config.toml
n_layer = 9
d_mlp = 512
positions = "rope"
rope_fraction = 1.0
beta2 = 0.99
weight_decay = 0.081
doc_mask = true
steps = 8973
Each number is 500 + 50 x the weight over its row's rms, rounded and kept within 0 to 999. Layers, rows and columns count from 0. Numbers have three digits each. The size before them is the row's rms in percent of the matrix's.

# layer 3 attention key, 192x128, rms 0.102, rows 72-126, columns 0-127
104:463515473430531581469538483415562552453531550434496500472494501534488566550403455484548449491494466446557525473563559474409415361493529498516497506588574545522474455470499532478623474560486554442466495500499523430403466463576522525501469512447511395555612497511575534457424495421503433550563489481507466511508543554476492476390508521372499518538471462519414500489493565553596491470489
103:470473463481440550511496438455477537464470449428465407457547505641512472549447479573482508522577485483464577537555484486452520519455539545560517470524546588505473476458526454509578541569505451519524486473530466343464478383479407507448533559546491488462534498495500532584458476608563477488401559601475472524519481500503482509378494520508569502447529548438389481446522496592428514555475
102:539468504504546520455554494648456498504474536557529501560451459499518514436457564476533476519528518545381445494461409503634545570533488518567450509432501489498520521451425568585456479440569475544431543467535538528588504580521442404536501477511468495435516530478491498533488497551475503421505513533449508560452449619583478546643561553630512511468553527535555507482502445460501569503494
126:541545434485547489503439555532544514512618552513577468432547490410483558468532574449451497527469482545484417496483537490589537463475418424459518468507448416555595484481429432561439519551519533543466448443502530633589421520518486467488372375419526580482581483473505488448502440472523533480586558478503454448494484422498489454557448430475525461495559454512527537464529449481537509496535
118:486507529459468490471536588531464523525480504531546584417460479541523480539525501530600473564525473476439568478530545462494481526570500549536500490397542592509480430461593615566570520486561514492440564530553549514468553553537429557531467529424418500489490527410532512501421407483521479453563464483543472411563558493448494585545500495580500419488532594397375489450553577502476557496519
096:365458550475449492496389556472618635579507544492478589405498536558565461560487389543572468497492495490443504529528567486484477413559501494464422507449487470516512456458507570545484519543486552527539489490537560514377521535479511536475532473490495423524570570543553543565459539540520507492553483513538492517520531470534488481415489507428535475494515661505470454489537619537524485455557
124:423440499499509578512457499474490567531494482471437475469552421607532459524429452570530513525587461495523628521486579441440522478463536471524511480517477608482531466559510528478655518510574441534556488514502518341402464457485436521485534505489439489490483499569485500646405523530543544553464526576528530526538456484484539488443444470573481458572505563498470518494546533530515578552455
091:526499534534507483480492473518465417575497592580474454567523588407457535460504568477508571443447555526517407495439444517493490499526441527495526569379528452473469528562458476476422502453463525482569463462541449568571560516546572457601521583482492487499423505469567456410497428464410445452396526427514551482510534545474481485624491460408540473521488454555511420571460436478464492540478
163:444440564435568516483537542508450585543502467463534580475503407560513510514454456533523438523525514440500614505521521490454447444513594443519517490538491655505562442500543508539625480542534481484488509538555499433396511513459440510568524513473479521548512503444501503659481488486578505564516493569493439489544468482543552532411521526615523481551508620438426582458501562543483507497503
105:459484482527518507533502415402493553547539543509460451362578466499504530440421553533461418493449424485477523498512505523440552471426530564443559529556525508548409502477490439435639501475459465573500496494467461383351449477471521497453488480489536503379414526502513422496487513523479376533477526580478464469505419478472527436463505508506578513518487387567537530462511528523499461524479
100:468552552430473543509485552494482460492449558394511495507553391486552584507501505565501478474524448542517515564515499429399491488428514582489516466467498576499545483532512527409591525542480497504491502478546579479393491506409449542403490482444425463516455504542408568499450500481510564492456446572528427487484420471532490507503424471608524469407488612473465602501535476569430428414440
090:500526486516492473488463457579585461504400561530598543552518569527594512520517483417569609475482436433446449485484571514507449548489502541475451575461450473466482564477499511512435554515435529423468485485532519495513524570504483486409561550519454402490550565623483486462491523531471575353567522542495508528453608619479497462479526544412487536454572433526453436543504503546513546540482
101:458552549536529413507580504455562458592463552607453528456499499492485396418504574573571523549422550577467469464483465539570469508586453502622502511551493471467436530440521544523500482515462519538582406450500498502543478564501566473520530550517527497493462530465573493494610402499469332488474453531531507454550524509444516564472513479462489495474550542533566416591513459460470474542425
097:557556496503558559401435504431461523501497553422536378609434486493559609491445517506511472510484473506511490460371460502570519489505489451472439463465437443480537526503504558536601496566511607576552465494456465498496556443501559443480539531483516469515537481449490439511427462465371402439398492524546506599444494518487533515503455530501565431534500554580518497569474579459502576538500
096:506658543553482525485560513481597405436536466572543462540477507483525491459515483500545460543518476429396473484500506516618515518469486452527520398529487485466421589425560535489479540540527513519532547526547528571537465494546451507472501457521479517452572503506491506363404593501492449461502524508513444587454580582380509547479396548529468528476595536460481434473507572539517502556542
098:538374482527524445551521564511466566467380401527498518552548526455478535521521542481468458540535617581433443510541490458489411501551539500593439511476511499510504513424518572484469530457534440433585529499464502450492559513539501437523375565462526454572369515555469517475605482513480539544563459426478497521468547509476541450547472543483531536395521519452502496531490480391452397469456
105:458491425409528515572456504532490447484402429479556472516499559473592545570494541444470522538450502470589532495543506482464492520552582499524434474660521557516477482520584477469519450481382478485485483540496496510559493501415598467514529497524467512481424520572485477507575581465509512629594518522470483566461437586472440546429484546516419488501402463571513528551599471472420500479524
097:440472475543494406537600468515527508535437476532584564398465476507490455487541434584507431417486534464443541503580477577465392506506456547401443511471517494523496544524531501483456490423512560540525469482489372452481556604555515497499444534470512465416481514489498442528557553513519478563541531429463465444459408504556517459568494519522493558437577510592546486569408533451548420588426
095:602602472518505531525519346465491439438511499547478461475541544475506430457477538551478503476513465464512481479529544451415484537453524472511560468577527583398493516494455445357515554488453511556493478470464461499514432506508538467526467575532563444480525481520551495413479655539515512539461561568513484487493436489523445452523595511490479536544419406582500381558443436522442448543500
088:483426483525524504480495405484427418497523523492455416624487513453565563513492495620468557481528440444576552448469440433477539537401551483463503498485464421456479562463463594538562529540517496396553542535429464508523553454537607535499522537490474538535468461539523432479467520455387545497428511429488606590415585472498472451542509523477536499569500414555556450549480516494500525500436
083:596484508464482571528421496464479523449415385466528414575521493469574523453456486509481515547560512489587546479463557401405534475429510439501491484418487521519497525429442494424500496582569536494593518486474480486544508393592534516522374517461586506496452486574503533481563550533558598514506557575547551592515564487524538479499456581500426483578477482512500580511469440497544496563528
108:609445546475421502471517497437405449450523442426483444512520512508488399455615555526521482480530440509521504455515462414418500491462586500509530521568581513487473497503529574520518568534432415547494481497458489495476461461567455506438368461584515513529481480539464489443590530519570432540503521468465510563552492470436569463487528539529460517581465355551538528618453430519493459433544
097:457546503565571514469452526452540465480488569542418457506559539504403396418511563446509530469544448543453499478444363461365481503550400534532529534480539593484499512574424571479527501524538507515478464500459427555417415436539551514505426507564584551541440465427483566482448507507492389553478539501452542498495539397509446480518551511496454471511521441491514464560390503524519440492494
100:582541501488465541497497475423508534464532530504458560405522589547470567451464529434511583508471496511455439477489568507456520485500418439502596517544493577511494431521518423462568525586441539459518517490524445493478475462524487493553519465555550379474532482469508520573404485554553475504546505588486405500546448591456583428528591572429616567515412558500475503479463499631464541472464
133:487538495536441517586465505521486505407505478590478510559422537476536479510568567487492485514461544577519421510530433523633565589538465492515479528435538409410502574511506489533379528507573489514542491415411492552601470551494478442461471486540479530502495493536542531476548540559509436400473469418528512534517498519481430549584522497547469514441594503433603443501405522404420517476536
114:496435550473600517442461477448487505531485523479556491467588479547534567468383445517499398428505487471547619572507524489396473351527522564457521453545589552555505420514517527470576467496469504484465546539528451442391515432526543527483540522464533392517520490487468538533452509419481546558467469610523439505438522465494513524392503462463532524596467474565440539489522545581509489471484
086:531485510528522410516435550474475514493581409518534541493560483483388495534481473558447431547406561544481427496500489427606564443517503491525538538495625459485422551483538376541473444572480476513509490507524550505551489528502453556525421500445526538547541412453531579381471474483456457452406466505506465498570516449445425510489478454444482476397518587447502528497559473471415569445442
097:478538486524482482603513572565548447480521593530442488537480517418474559508559552366537432433429528468436496518492546459601445517487497483460417522497473438463490558493420513564420512466501485438555454490526556613595480561526527432470458397538483501416489524579442521413593547437504521556551475440513519516450532494476482438541539424505541446508508508497624446521440519458521508574487
095:470448524479583503554520459518554500447527521466480521466509400490552505461399476459526388493456419443483493473508485447568468434534499575509529489608566479484487499503402500489553499436391509509462457454579494514448524465483528483464522513454489367489517536517532468395505576349433520536535489494549535519481565482522452467312587483458460531513446518511510449447433506512529575517452
094:466510485489487547523449586503418413491459504521516481518474535513525467565465558526548587527572581525483560516512485432535536615439566465529473412427533604405537433555528593500492458520647518466593487495442588427541446461497435501499499520577560551419481476505490532569526469529532510551428570492499523554577515451556500562496489426618516444494506541468537496511457455480401515513497
121:598562438460475502470428537428454527518370450523628513533459504536585445495537555575467611465582585512409538529515470449487603592429516476568506520560541520536532460494559496495476495536560503504484522490528486464588435437489456526532499509556631578429489448457450527527497438536548446489450510509432416550547491513488553581562449504531518511568587523490481492509470428481455497480491
090:467465441452496553466497400400476571477477462454516504502503508554577551570459492542462462448502458485543534599526480496471491430502594524559506414551573508495565464470526491451586606472431535507497520481488478447376498468469505585451514524445458313520578462518560463547512524484500518582500485533553535567487461500497502517396464499389493511557443467573410540440478500516530468425517
101:413533415483505548510435565430571524540500479490526530555511474524477444533595371549509510560511457497526547487513603515566460516578381452391511512488477478533523535464563517648542493585511538512449465456427530518457487437377485584456599505509524497505562468481499519507465377511515479464519445486465474434562531482412500542423456518460450499431478551427519472529518515527467441477554
095:507454514514446562507478635541514541600501477470455539515522476513508512517569534510510501574526522474447534482483564473614478561514505445487440533486447481416512471475467545622420405594551474427576503504523557588576517516515433492519481470535516615455429478528480543529521503552569519481533470504507419456531460488503574463559466487648533441385564592424548511470575504496467544491521
105:535489443524551448508570456459453513492471521529578499461587554500493513406437567399515505441421437492436453514529521529418514442530518545536484481579462481531429481489492525364528570475384544432406467529606467521441449546520538422442490511483523411517464516499481518452523572460474538470528563484502544549476531527443550414497550524399546504492454365593440484510483510509604485523504
077:498555471454496431493472523504587477516520475470538484485608496439480515553451448451495527536480516502519455485477547494407485403528476414489497506558494406565429564482544492479524437508474464511495490486475522482533482415542608492472494476472601617551608456523477504300554478474485458449423492504460437461424511494473446558400447543417448523559463422553488523513557467500501388507488
085:520561445523516449502521423474575411458481478542553480471559491500553482525412448507488549543515444492454514491571547456404458500475466533550519509557533528477529565559527527417581653475418525515461510508521536458440434466530540514460456568520463368544483529515532521379485435479474585509528503596537551521443573452474461487464509492369501481502465427558494391483490434561533446545422
105:531547495501491488514543480512641469478522484476450529577532476482495495429627508532515533520464523580614473514509517492478493510575406497577479526536495445475472560493487428449420532489451546561488508433535446535515478552493463552485461526460511461559532502570536569447442420431545573535505436453551508467508518470491476523409430491324427508508530444567483506561568423545522399441391
076:531526510536446554465516527555499436474553525443436482572506496530506467510579597484445436569560502542493441461463392489682525509525466493560473467421522487428554512491464518580417479515545434475588497454380527458566494562564447417465430472557455587532520511515450438508484506551479451481511514441476559541464468511507495522606476527617499444441503516487488480548577519441487510431578
115:474458539399570459483466514480526536527480457435459586422533423590493479550445471506543475526488504456509635469485535498446475493521467492509511488485464635441447496552547558535694539541538550432510550519550505441518500459591477537504508538568489384499580495424548556558407449470503514539445483588551447537479457472524476525468507473566511479482457548463530482486462497601504537498404
059:439519482548503592437533515470528454520523564533465387517495540514509481520478546618467502480485494551506489522528440501560430534531516438611520452486571610439614598425508534494443561530491555634534519491464447490446437557456546582483554512534449425552565501545576527551535475491500411520553531582529513484461529458563440508532507502495406445499497572510510455495491508523373448460565
092:546473417587560548448549480511460521440506420448526562558513496522428483463471503474496484567566508570447476469483487465525498464541586513510525487514382547509450481472461525448618402490572485430482554528474459447470518438492456462494575611529597540474503456512479480611441466519472394425483571519461536535402461574546561515539450568574571473390532463497483422474455559455516515496510
099:466503526577503521541560446577497477498573546587420472519491495468504560526427461556504494455489519464595489526543460477469475538429514428475479494602532576467575504498514436378472456449517451551517519478418532448485527536441548485555498527451488530563446565661527426493511604550539529588607503543486487449396421541526476497532610557496493587470466497572513524536520574457469504526492
106:512492497473442467506480499493473557500522531514544516528446483414486472543488459477458513478505512486556429466494464517611526518455489443467527544480538343547540493530517565596323512476526443447570460535413550472647564536582504457485506409497508496565529526561478370502639495494496468528545528404505508476525491612474499481607471524537506522569513458516552545495555486485505479513525
085:532488512491518512420524570607488505523526499553553520560472484522443454583551533534476394516542552546429497538495505496592535532580490471546503518448530640526575489488519549577464566431546481501492544440572492557511491560444374541547544488473460447491552488462569564567514481508499472547535453471529471444546432554502496580579486443654476472484459625456494500402445462516455504459533
092:467507398473525486522378470445590492510444508524457430505443571431578519627412434522455463430479511493480600508535518485442516588444406571472439460534562483494482534513468478419555486472491547595469476468431497480503480457457600535517499549513594363492457504491553525442493517429472583509543451561533490517431499477465462506473519543439466578452406489479537475413475464515486453452502
096:447505460474564519569385497529501509431523475518412502570483507482500565614501545493466523423446549590558467474546492568553594520490553486428488408530514519513522434467446493573631519518581458550517489556435502496510448506433462395447549470530489535528573514456533549591497477471415608535436556527503505523457508537541452466492485424433531507501419497479581430484564492486503610564468
098:462488626417462450478536568543501384539555519464409510502447498478528557600552423480519511408504526444574518499530409494509423519465553446482461520481544566421564520475486440548364475524508501511444498494500508590488514493492500536458483516576471479523498478478555521443547583459568472540494528464489476565402466559501426516426477565437541490536466481355472522551553469584500512409559
101:511483566527463504551399500542501597431511497477499545532527529526507527475519412508495445514497468612564523507592573490485460507606614532504410511534459425527496500508541574461548527447485525395512470484434509510439540590469522440434527460436433494526475510583453469551487576536543520498594492436515530406535435553463504490483555497491406517489460517584537547605453600376528469522521
095:497567416545522495493482531472470481495463472627661485499371583488511439508540456491520458450486540511436592555533552513490435543510543483563466457542525515565683514529560548499496540439526520598405422522482472533482505577433556547595490478473500499440494508530460507498560533512540498529545477483485493472464463481464482560520467451583405480556491550498505419471467554395444488472499
103:501427471400476457525491478550496592481514386459523537389424408456523522504506471546472358560499471485530524497531621538527562486460597531399500450462467412587424514374504466553522467515445489539479520501487509418452578532485488544452478453450519423502522506480541477566615506507501522501478503471519481532527436598551498497398444499513498529463538499460476603446532449544540494496475
095:440555577459501416615489496554513524525494449463517551387507483466514423485547507527573504619445496352506488469487602496477533465552431504521570465497487456509430475493622510509484463551467456585497467547480582440472503533490497547519412393534497542566505592511537504503626441473506526541511460485555529484564477483482538544434473487531506481467536570498524533558600455552438460542419
097:496471442437532481574444450519460532527461431550561431481552560505482517461512544586565524592519442491506560503487556471483540482523537443596534398478512429604454490376568491493530604531444514699505490540504472438466485538518549530521414450418508465562553498533489569552579497542494534482506393549495499553549490527522506525427493455496465488576458466561508457505515455444478510527426
097:474465537466519440535575494535535501584567450572500567395470441488429500439407459549565557559499504469534559463494540458444515488491433436486543582467447583503493567560469466498469463501591546576552499411606486520541522480566515603601447534498518452486448526484612487532459462478592515477568537556537499501487482468491484567489554487489505452561560546483521512498419446549508546629406
099:492565418498503552547484604601476508507520494434551531393459543505429464512474424419555581500572471495501513518480594480473523499540489511529482537490475402555568516658503538498488419431570537457445460549581495565597496452572464479569504452513545638423517477436449551419419451464517502452410511431460513523507520475470511528540523514537459479564501551525466454517524505470494567529457
# layer 3 attention query, 192x128, rms 0.101, rows 73-126, columns 0-127
097:516391517498526481526407480518462516572451460510399598533473407507497538445502472436500509517594494503442496521426528515515507549467524500450479532506512620492445461589523399509569349456547478497515497451482457453448464552436456491589453535486510487546461500425635488526488519529512462451610457573445513525544555535574505504506470479564506476554431540449493557461531550460572612522460
116:404513432507545469614468557446595442523562532516558517496490545467457484552514536415550553453473424526525471519479500433484447461427531454522575532499497470508474435525467502490512524546467455455548507448505476484518533378497563466474450578538520387509537421583607531547576471434486488509510571431562538598596641540486546499500451508455485471497469440490474544582424473525537442439544
102:532553439400491531530558454511449428479419570345486519456517537500535537492488510578474513487423518517526532530491444524478453505414546533634504572572545477386498473454502528477476482489504427414599512509450533554516568465510583509510590510496457503510430532627411542507431525508489570542442481448526549496440516461525449509511514554490512425538523467565603457552460509550464527587548
107:484438504576538409442444372537480529458466459541426436514485491459495542527586487486510504384549518474436511489461410538469490502521494380410523518513526495495499487561447482514564521507445445493499556480509455507524433544471576438555618530502506515492394454550516510405527577517541507571481492502492572486479581450515523472544490521486511428382488422641451509417426476527523435553455
100:548436492602556457495551486555426569430391452610487407506455456429487480431550484588552548522519551538491476398564451527514512522475433484527484487561579532432545489510470500544514469568568479463550446591470416491443438497409461477542562527406436520525437487435481532509456450492493473538496515489475543392426477387519509515575508407547506475484455508428483526468496515500459571574509
104:479476443514516521558530556518502560386542476489451535487519416533475524449508457481489544473577512508451468547519510477514525478509615543542445554524614588531482527552513409489527365568545521516515600507494462391472506541435413477534490486531381494622564524478542552560464496529511553484487507600526535503456467519599461511487449466556456570510527535387530486486461602465484570463443
107:507515456553484521483550446470491490488575495486608456521488520467444457522480484401432536449424418498528478475479452527556555458655411547472453506455480407461494577440473473409493559433387481549402517493559526526589424510562500553446478491559487504522545486528528351418548448467455505484483516505511483530505487536473544461455531463490393571439514476521481510510507430572536393492545
084:471519516503409533526496460598520494440400465533540524496499424559548449499589448514566430477517525542451547462476534527495554606554428531517558556411451468465460514532528472565486531487552432538502443514485497532555512563498505650447557452510519552437405538519497457568466482525568479562498423436413509459452510545487589518504406546541499396454576465597509469486516566534473506581428
104:522502491434583593583477538432449399530573535543445509476495524433470509498515536497397561524513537591501453493548520501519468399533491602524430523593527444463569432577499500451489471463499403497538445535595450489511554440502562505491430478572405538596530572584453480460519498484507503494560525540458504630503552515495455394458440526462509486518471424469566428506503562490488548491457
102:486488527518527531526532474581516479445562494536401489461589531583595552482479551397570474531528532580461475518416470503457444488517547396611492632417677461509453467569472548543484450548525473439490460520528400496555567457539539483511500496470505536510520456511454472481457527492489486444464616455470575504510504447474497480493520441506410486560517485483520481445460501423556575577489
106:467517466556494392468511464557518567543451469566507476517495543453471502444435487496520577439488505587442499502492545421467470480486489459535540458486548517506556460494438472467522522477523447477525505538527500517495462461401461354484499564384571475434431384334594578495455494513504507487503484530569420557472488471443464520547483397519520533547401621508525619495494473467504502493539
100:529510547488513449551388550532495490593459487525543508457492414494439508472553455476511450387481530407548505363539529503502589514543472535454429526511458425496481518486617413501547554489466448503441522481549435501428364529464432585462405468504496480554563519351495471422535479484514547556434471544459439522477547580510520482467485505486462455475411508476431462473542536534523534532506
102:589465448414498516534520444460503578494590468449441461474473423502549384487515491464533527432437510607442527458542429474507545465563447503492480485562525472558510523503515421486516473558433546525432544544562480554525440390495542556464561493476468455408492457588574435532639453441512515512455479486457500519595419482528528451570446495485388499506542527400529540467506493583519523479555
098:525393506414546457453432454524523439531471576471385565481521480524512458519527548544531501404579500588471488505589465462498486513501572488465496404474488506633469449478572421483475502452482471541538511529547512478412383533482500471411551473417585404496421483444499537499517516531456584488513437519542545548497536475494507454611609495442457411495470483503532527481508409534533452513558
099:404458652538423489548499383455552431450413521595576590507521499506545657528422533526424442523477578479569443490448470458465540475494496443457506539461497501499455502576515481545490529519482507481444470453421377544425473508512447496574476552577542495492563509472491532563484557501524431588523528526509485462550501499482521575461557454519475445532487464521466555579484561559460500475473
104:532503492524471497464525542422578461537591447555449442443606509559471559500450381553496423491405506436442536552586518475500430492406364454542524534530461520534444473457535500456467582631578546553599468461544498552490485479480455542557498533511496537484561484454511569475436538463482453519550574412484454508451484414451561502467428477480513509561509472567521433522514509489537475567454
099:471554561513533503535478476417406448561429560612472571464502511458503482505486502497439492579537479473599471396554547418506586414511562487472541524474465446455508534457465486580518540515545419558414477521544489512506483497441456476529504436533510596489467507396516505466464484599547433515527573517525450446535543514436521506474547507474588483541469493425549513599580580533364474428459
098:536513522532574483587474568387539475551533540479477500490659491522475515492498502501448665559506404419543507509516526506456393373420580511472491496518496476556455529525484537448449442408473467524583501527546598481507560410544522452425464436583529444589497495439475384480510450499496469505594516519503485552487505472484498465463450477516468552560467467522462460531485455528529491494520
093:532508470430566519453462436431523513404618494444562422482447452482487486509451499408377534521504489573496555581569438458476550391504466509415465468466562555536500472580464468473510490574444547474470599588504511526580528438507504517480471533464553474491580529496539511521534527461478411472461489557504492504571491433514574478537494430529447599509627526453418551539482459541520455433540
085:555395547546418530518471384471566419405614577437457551519622484511467497556483497499501534507524416518491513567523491530447467434490537581563468521548530548559488452496550476519494391510465586465493532548419567570565479461575567507532545581524443526534443501488520493561561453427470473541505457473541503423503470474551470543538525444514451606575441531467507518542438548559526447464524
107:461514568541547551606497548429580479514544509515371475470549507544514597535476512558412482495544480516558500527571574528478513482535530515480439541523477495592496534596507480519483393450491486487502567561453544528544595452617522483560399492451565574541481518500381499556514525441482500572561399563532453535446493571507501516483486594449498597501488465491443505453521561469598501482470
099:421486526481468512597482565497541492533611555435522465440467457387458584520488580479434517527558507488599505491563562526528563514535588489488474398550520509602459528491520596548480471442404442513499516563555581499533519489582499489516457518462532500564650573603433436504557498521496522551498497566482506455547457614539500518475494489495445530466455481486486385495473493515535458550526
103:483454547491495466564506552475568613497498480517476469552573609437533458469487418566507517558513511477547462438393520570522525480588515560492550439513489457513594569400524503388510483388483427549570444534451577465508535469468561522461402536515480480515437442567495392469506435401497538471552376496481522524499545496486494505538525529554513478493435538481506476420475495445523459608485
143:471545480498452546502578529489537458507486528552450416515464527508495484425538543419507536491500436537429480549508398486510501508477395454524516594427506457556487489557525589535472520438554456495580472429472564553536470507553459506473506542529530531460502479599471396473462437440489460432541543387519544544585600558444473566562400565488466469475507488517491471495546431532441327562486
116:463479535497507461537453485561512493531542461476513592481469459520551599542467438480615501510529545451516502461482580431504507494438603482447549479521511509417516482428482399498565405597476574514453533544539435449460522497391489553493374480484478449569473446478530575576587517484495480548499448591450521462445499439558521511486595452501564495500483534425571545471438574452539599443534
090:512609500512430534532535442484533422539490552472511497556453576542499472443585540442488417442414490522580494482451455554515525621552484536451529474435382435415480511431506515514439503480508541512514468420589432562574443541563554513459527478593510556539511486488456523521554521543493467457424603429486559527526492581467479518560596565485478477558460503490573468479552499502537431557600
119:645476483533489544456577526423504527492477492453579414480553515524442458478510541570432529511482531552498533504507489472506427550627414509684420524437506512577457555500499525461486646453446452588454434574522454569470520473537493521484579514462542585471500546510470519500532517569491515490449555446538426468507436489472495463522410475500467524479584468492462495537545430566469481487513
108:582547464415471515434500504520509522562555509372594509476576553530413438543482457585498563535436541509464496476550559512506387595480510552594407450486528522475495576489440443444472602539434523560471432601450453546453463472465480472487568494488499539464493497447531588573577485624517521548435515532490485500500459459524444443546469443535541521517557554471484448567550467501547550482516
096:388487549538575406578413514494509534435494443544436511449511351482504507499549494494481546561536435450492502573502505521487506447440586429530543503563474517529489463564496503609512442534509560477564615441531473460537547475489504503510529501504515446593652486497511539497561498452509399516551573530476472462484538520535485519492387582448452535570466517474436461424401526490450477535534
111:402503612483428466586372444580545556506577498509415503477503512530441543455513404549571441427469467524528468473471482524529488532517557430524567563520461542451449511503553521517541409520531515476592560403489495457600591476484488551521504583529560473545427419542562500536564481450531434426523481451463492520486528502522528530512513601468490479529401521519497472475443569444568410523513
090:502420586474513522497495539556519582521501443453525521479529467532419477553445504497565566500528488505452503427515556486464463505518491443495486536514513604478598529625540454530547482557539527535557512537463486453424504534514522553521479496489439573387448582501535496569502508526536523629556465560435443504507481422538522459562361440559546478391495490458498558543608500516588612484451
098:570515513552504495452469461519406597509540510444484401578569497551459516405458447492496396488498614564458499493497405510495478543467547456614478401560511570529479462492540535569466502462468500446536467465492443515476420446495408399540545437453537532474540477437548456484471530541498449525434501508446482515517401518495498450520572439511539468523505488566547480428508548439484599531643
104:456560506591520519531542513406457469415479544589413495558508485567598555362488518439504440436534531567502510536542427493494515532390548523529545521486549537545451431443509506473549560506585489489657529419544494436491534494479446537514474568478510420584517467443540536537482517445511403471477560497432520491486503544494475535484549483552455476615439443486538546501408526452487471560517
095:497512564465462563426472519497552522531566490520474479496527522383527614602431559535421597444473548505577453436569514459512458450501445493519490479522452448502616462499514498473495536461490391494573480574525476531446570414531514478515480534502491497431477463505405605468517477465477461548641445534598449586419545490546461517543465461475522520503487529549582517592520500416534508489460
103:559477549500403537487506466539503463605411549490501454495473460512497507482595508536480393491458551528530505520473465530479529604571469576538406471524446497475500562441531512479442439445467529483410388539482476584525447571553540516479555485489531494493448566453459530506612504522466614473572456419555461495453417526458526455456558419411481504509582528623559473496531411537549490489507
107:537483530488535447539373496560490547440516485473502458496543500461480589559445479581483615463487573491568486528508474445476449358340562409518523505541584497532544474524452466480457455499444494457543478552427468504454531422463548426505482501469513484523575410459449544491506567501454502570516488554518477535486496478552521430451435420512567560552483467593517517557422517460576521506601
103:511482564555509469467427455566575432470439435427538517498546567529531541493459470481596520446546564431566459494471441534465483509428512409551552500501481523496478532477505519497465478540437436493418492591500525501424494530555477501412458492440484528500540493441317509495519532567450660475432494538576532466402516562497471494489527430541540512455498553452505451469634535499554541521554
102:436478510424505444608478568428475450517410498538425564480455377599529563500506512470586474516561531505422527548511540440502547487467562469446511549529553579535454480529529487570549446573554499532488553454541514413452537516443454501531438485477485409473511566480600533574472519448555540482537504559486562566568551599537521579481535510546400510486506459423476534461455525553484615518475
101:468604494495451494441434579456463538530488463532472450547505483465457501433607531448625518487454492431579520511479436527528571464509509385470446543487524465551560560395471445504497501479442521573438502520525467542502468538465589565496560464377512493494421544542510506473576477455491504470482465479496498431594559478492511555503474476516519450510577476490410465347536448595553466598503
128:469406517482606440575508505549487504544527448448531495464557442594497480530450463554555524509612507481500576471550551518400455447430548449482520523580528566497466435543503529430597481526478445515442513545513533420432435458443480498535471543478458466524612511461490484537490545506561477589499586611412531460489457441549593504430478500537470459512401519437416556517499540559510536538572
097:443515510513460539504423450439549499596516525533576562427457477503551430453445563410516492485421554549528477515518452507455540554593590534449609393537407517543557506505549469558480520463476497578511496466514504427434476443456508484475497473566513391451525508535565580558578523545550465474524399523539520557626512579522474512454501489578421461492555480470537528502504513464541561404547
102:558525467484551438530535518441584443492440527619570502471528464579512512496449455490441531604567461536427466521541549505505468414397490583479586484450519454450419487448425570443531508540550554454563428520505530488444491484476472496494432531601462432503574487358527465516444517537504507413478577524453525496451473509384515483418447463520503515552524490511511473607466540509417448463501
091:470554499438512531501517540509435533467425507545533569540462551595460523546501440632466449561458446532424527591489595486538606407506531609509459501442487537447563538456421462465510520569525576431495532488456440503583481528416461521621425508548483579495488507433524590570456468503516564469525441495479520517531456466486585594483559567466489509514494505571519526521504543508449477412461
093:418521508526441540511525517528458514485435516464571523532563611586472440471559518523593433468495428458454516442453492551501447582540521479539552549437472460497486532462519526544534596508498437612427483385398419442433429584511506503516540430550526537433437509561521469570510503565551560494445535461525510490511532514456549531482467575467465464421561408510424508452464483533596448528579
092:539452502497493441505505517505430486483566486474467423465578548496445477530535552504524576526494443422493515475524439466492416427400439437549475458563508470510486435538460548484542515572420588468518431460458431558484488454460566549549527543414497589488582479534555459455579569472440436489542620509451491436571443362358468488535501477465561446581506493497486430486499505537482487492568
102:524549370466530519495566602498528537486534506437667538559525482475441498429474520473419546508419488495523517558461454464585441469415479370521530527500484525490519496439521484522491524549469604495615566428503526520459449511457478483563464447499500446514615490568483496517524467458482465462433510488467517528535482348559464520568456547480528419529592451499537440502521468510468545559542
097:524468446511542438482620502468525459518447414528457508466508471537524522504431456492501551503544523567537527560500591541525464599440467487541467476449443518474527549482465510529486529509520571433524453529449608552502479567547530580529509546320602523402530543441455446509479480501502425448550563520409539513448542454420575552495568534517515548536584522536479533507527459566584482616528
102:513551503591525505495549545509518578415447522695489416523542485520551488471497536502454502568485524467490470447513551432468487490501441561453509544554488481575557494542492516543482600628584523504550504557556433503436460458535429381569440431617404520521466476460465580530430486532501523562463485475553468421499467555473487557528510464527519518435497481508505482487499527421391480493459
095:493555506524451477498500507512481546503545530464488433385583525597535447609530468582465439476492419470492517358587521457476492506548484467502564495563478488540415561565583493522512561500494521551557511429472413522451493533486517512523604436585549559500497477495485489495438505603547489564474607437506412426486425483467512495521474591406516434471490502539557505594476485537458432438533
106:502487510502559586393501468489416442522409525525512577502527554514490445500527511525521523509445516480494515453498511521509426510502466549498486581531477498443533404527452408571459507606623554431478473492416423553509484461512572475516548519437427607405398532523486579497494492515519496475523497465492468522558606364529499520525471545473581431495502467526458552480561550506501649468442
098:492488565531519521390444541487454473509441472530438493448517469497439572479581394595507448465492541513421508443530494523489587490480487476474481618472492471433359440464477510558496464562577493470546478471494469549516438516463483509452532510436496531548531496387426502424410515482497562433450366519477490423419486444584468523473470459456518469469473469563502497408511585542500589521422
095:492442540524469498431498500492541502495523552451542487427584495496464508550548446580481471515481500444488515353521452550414452461467417488482447618538501489508454448553567434498518387517496472453537543532458422565497464462494506483518490480486461500547545485504452452490517514444485610592491472439638499490466576430612475488503368534398523453400432507487473502523544542600522466486480
102:508534452523496467457378456469483466496474544468477515440456476447445436512560354509536571466531436432507497497469488579516523529477577656513498500472527422384505520397485427409530474479486526489439507480409543560509418556461541543428522549451473524445435515408468431470458513559506487490449478520468538403491537612519490514454471451506527539494463523489451447531484547540522375534544
097:519542466525443492448495470468508622525520474495421491483502505442506471557624431537496433515479518428500538548497476478535582644549587546554531453593486542500448523476474487438469436538499580544512598468523535494548572558466491430470571561517541402577486485548558503503470535581504517461564450519534568457499445542600443470500521493504516529491589564515633493573459449414491462455513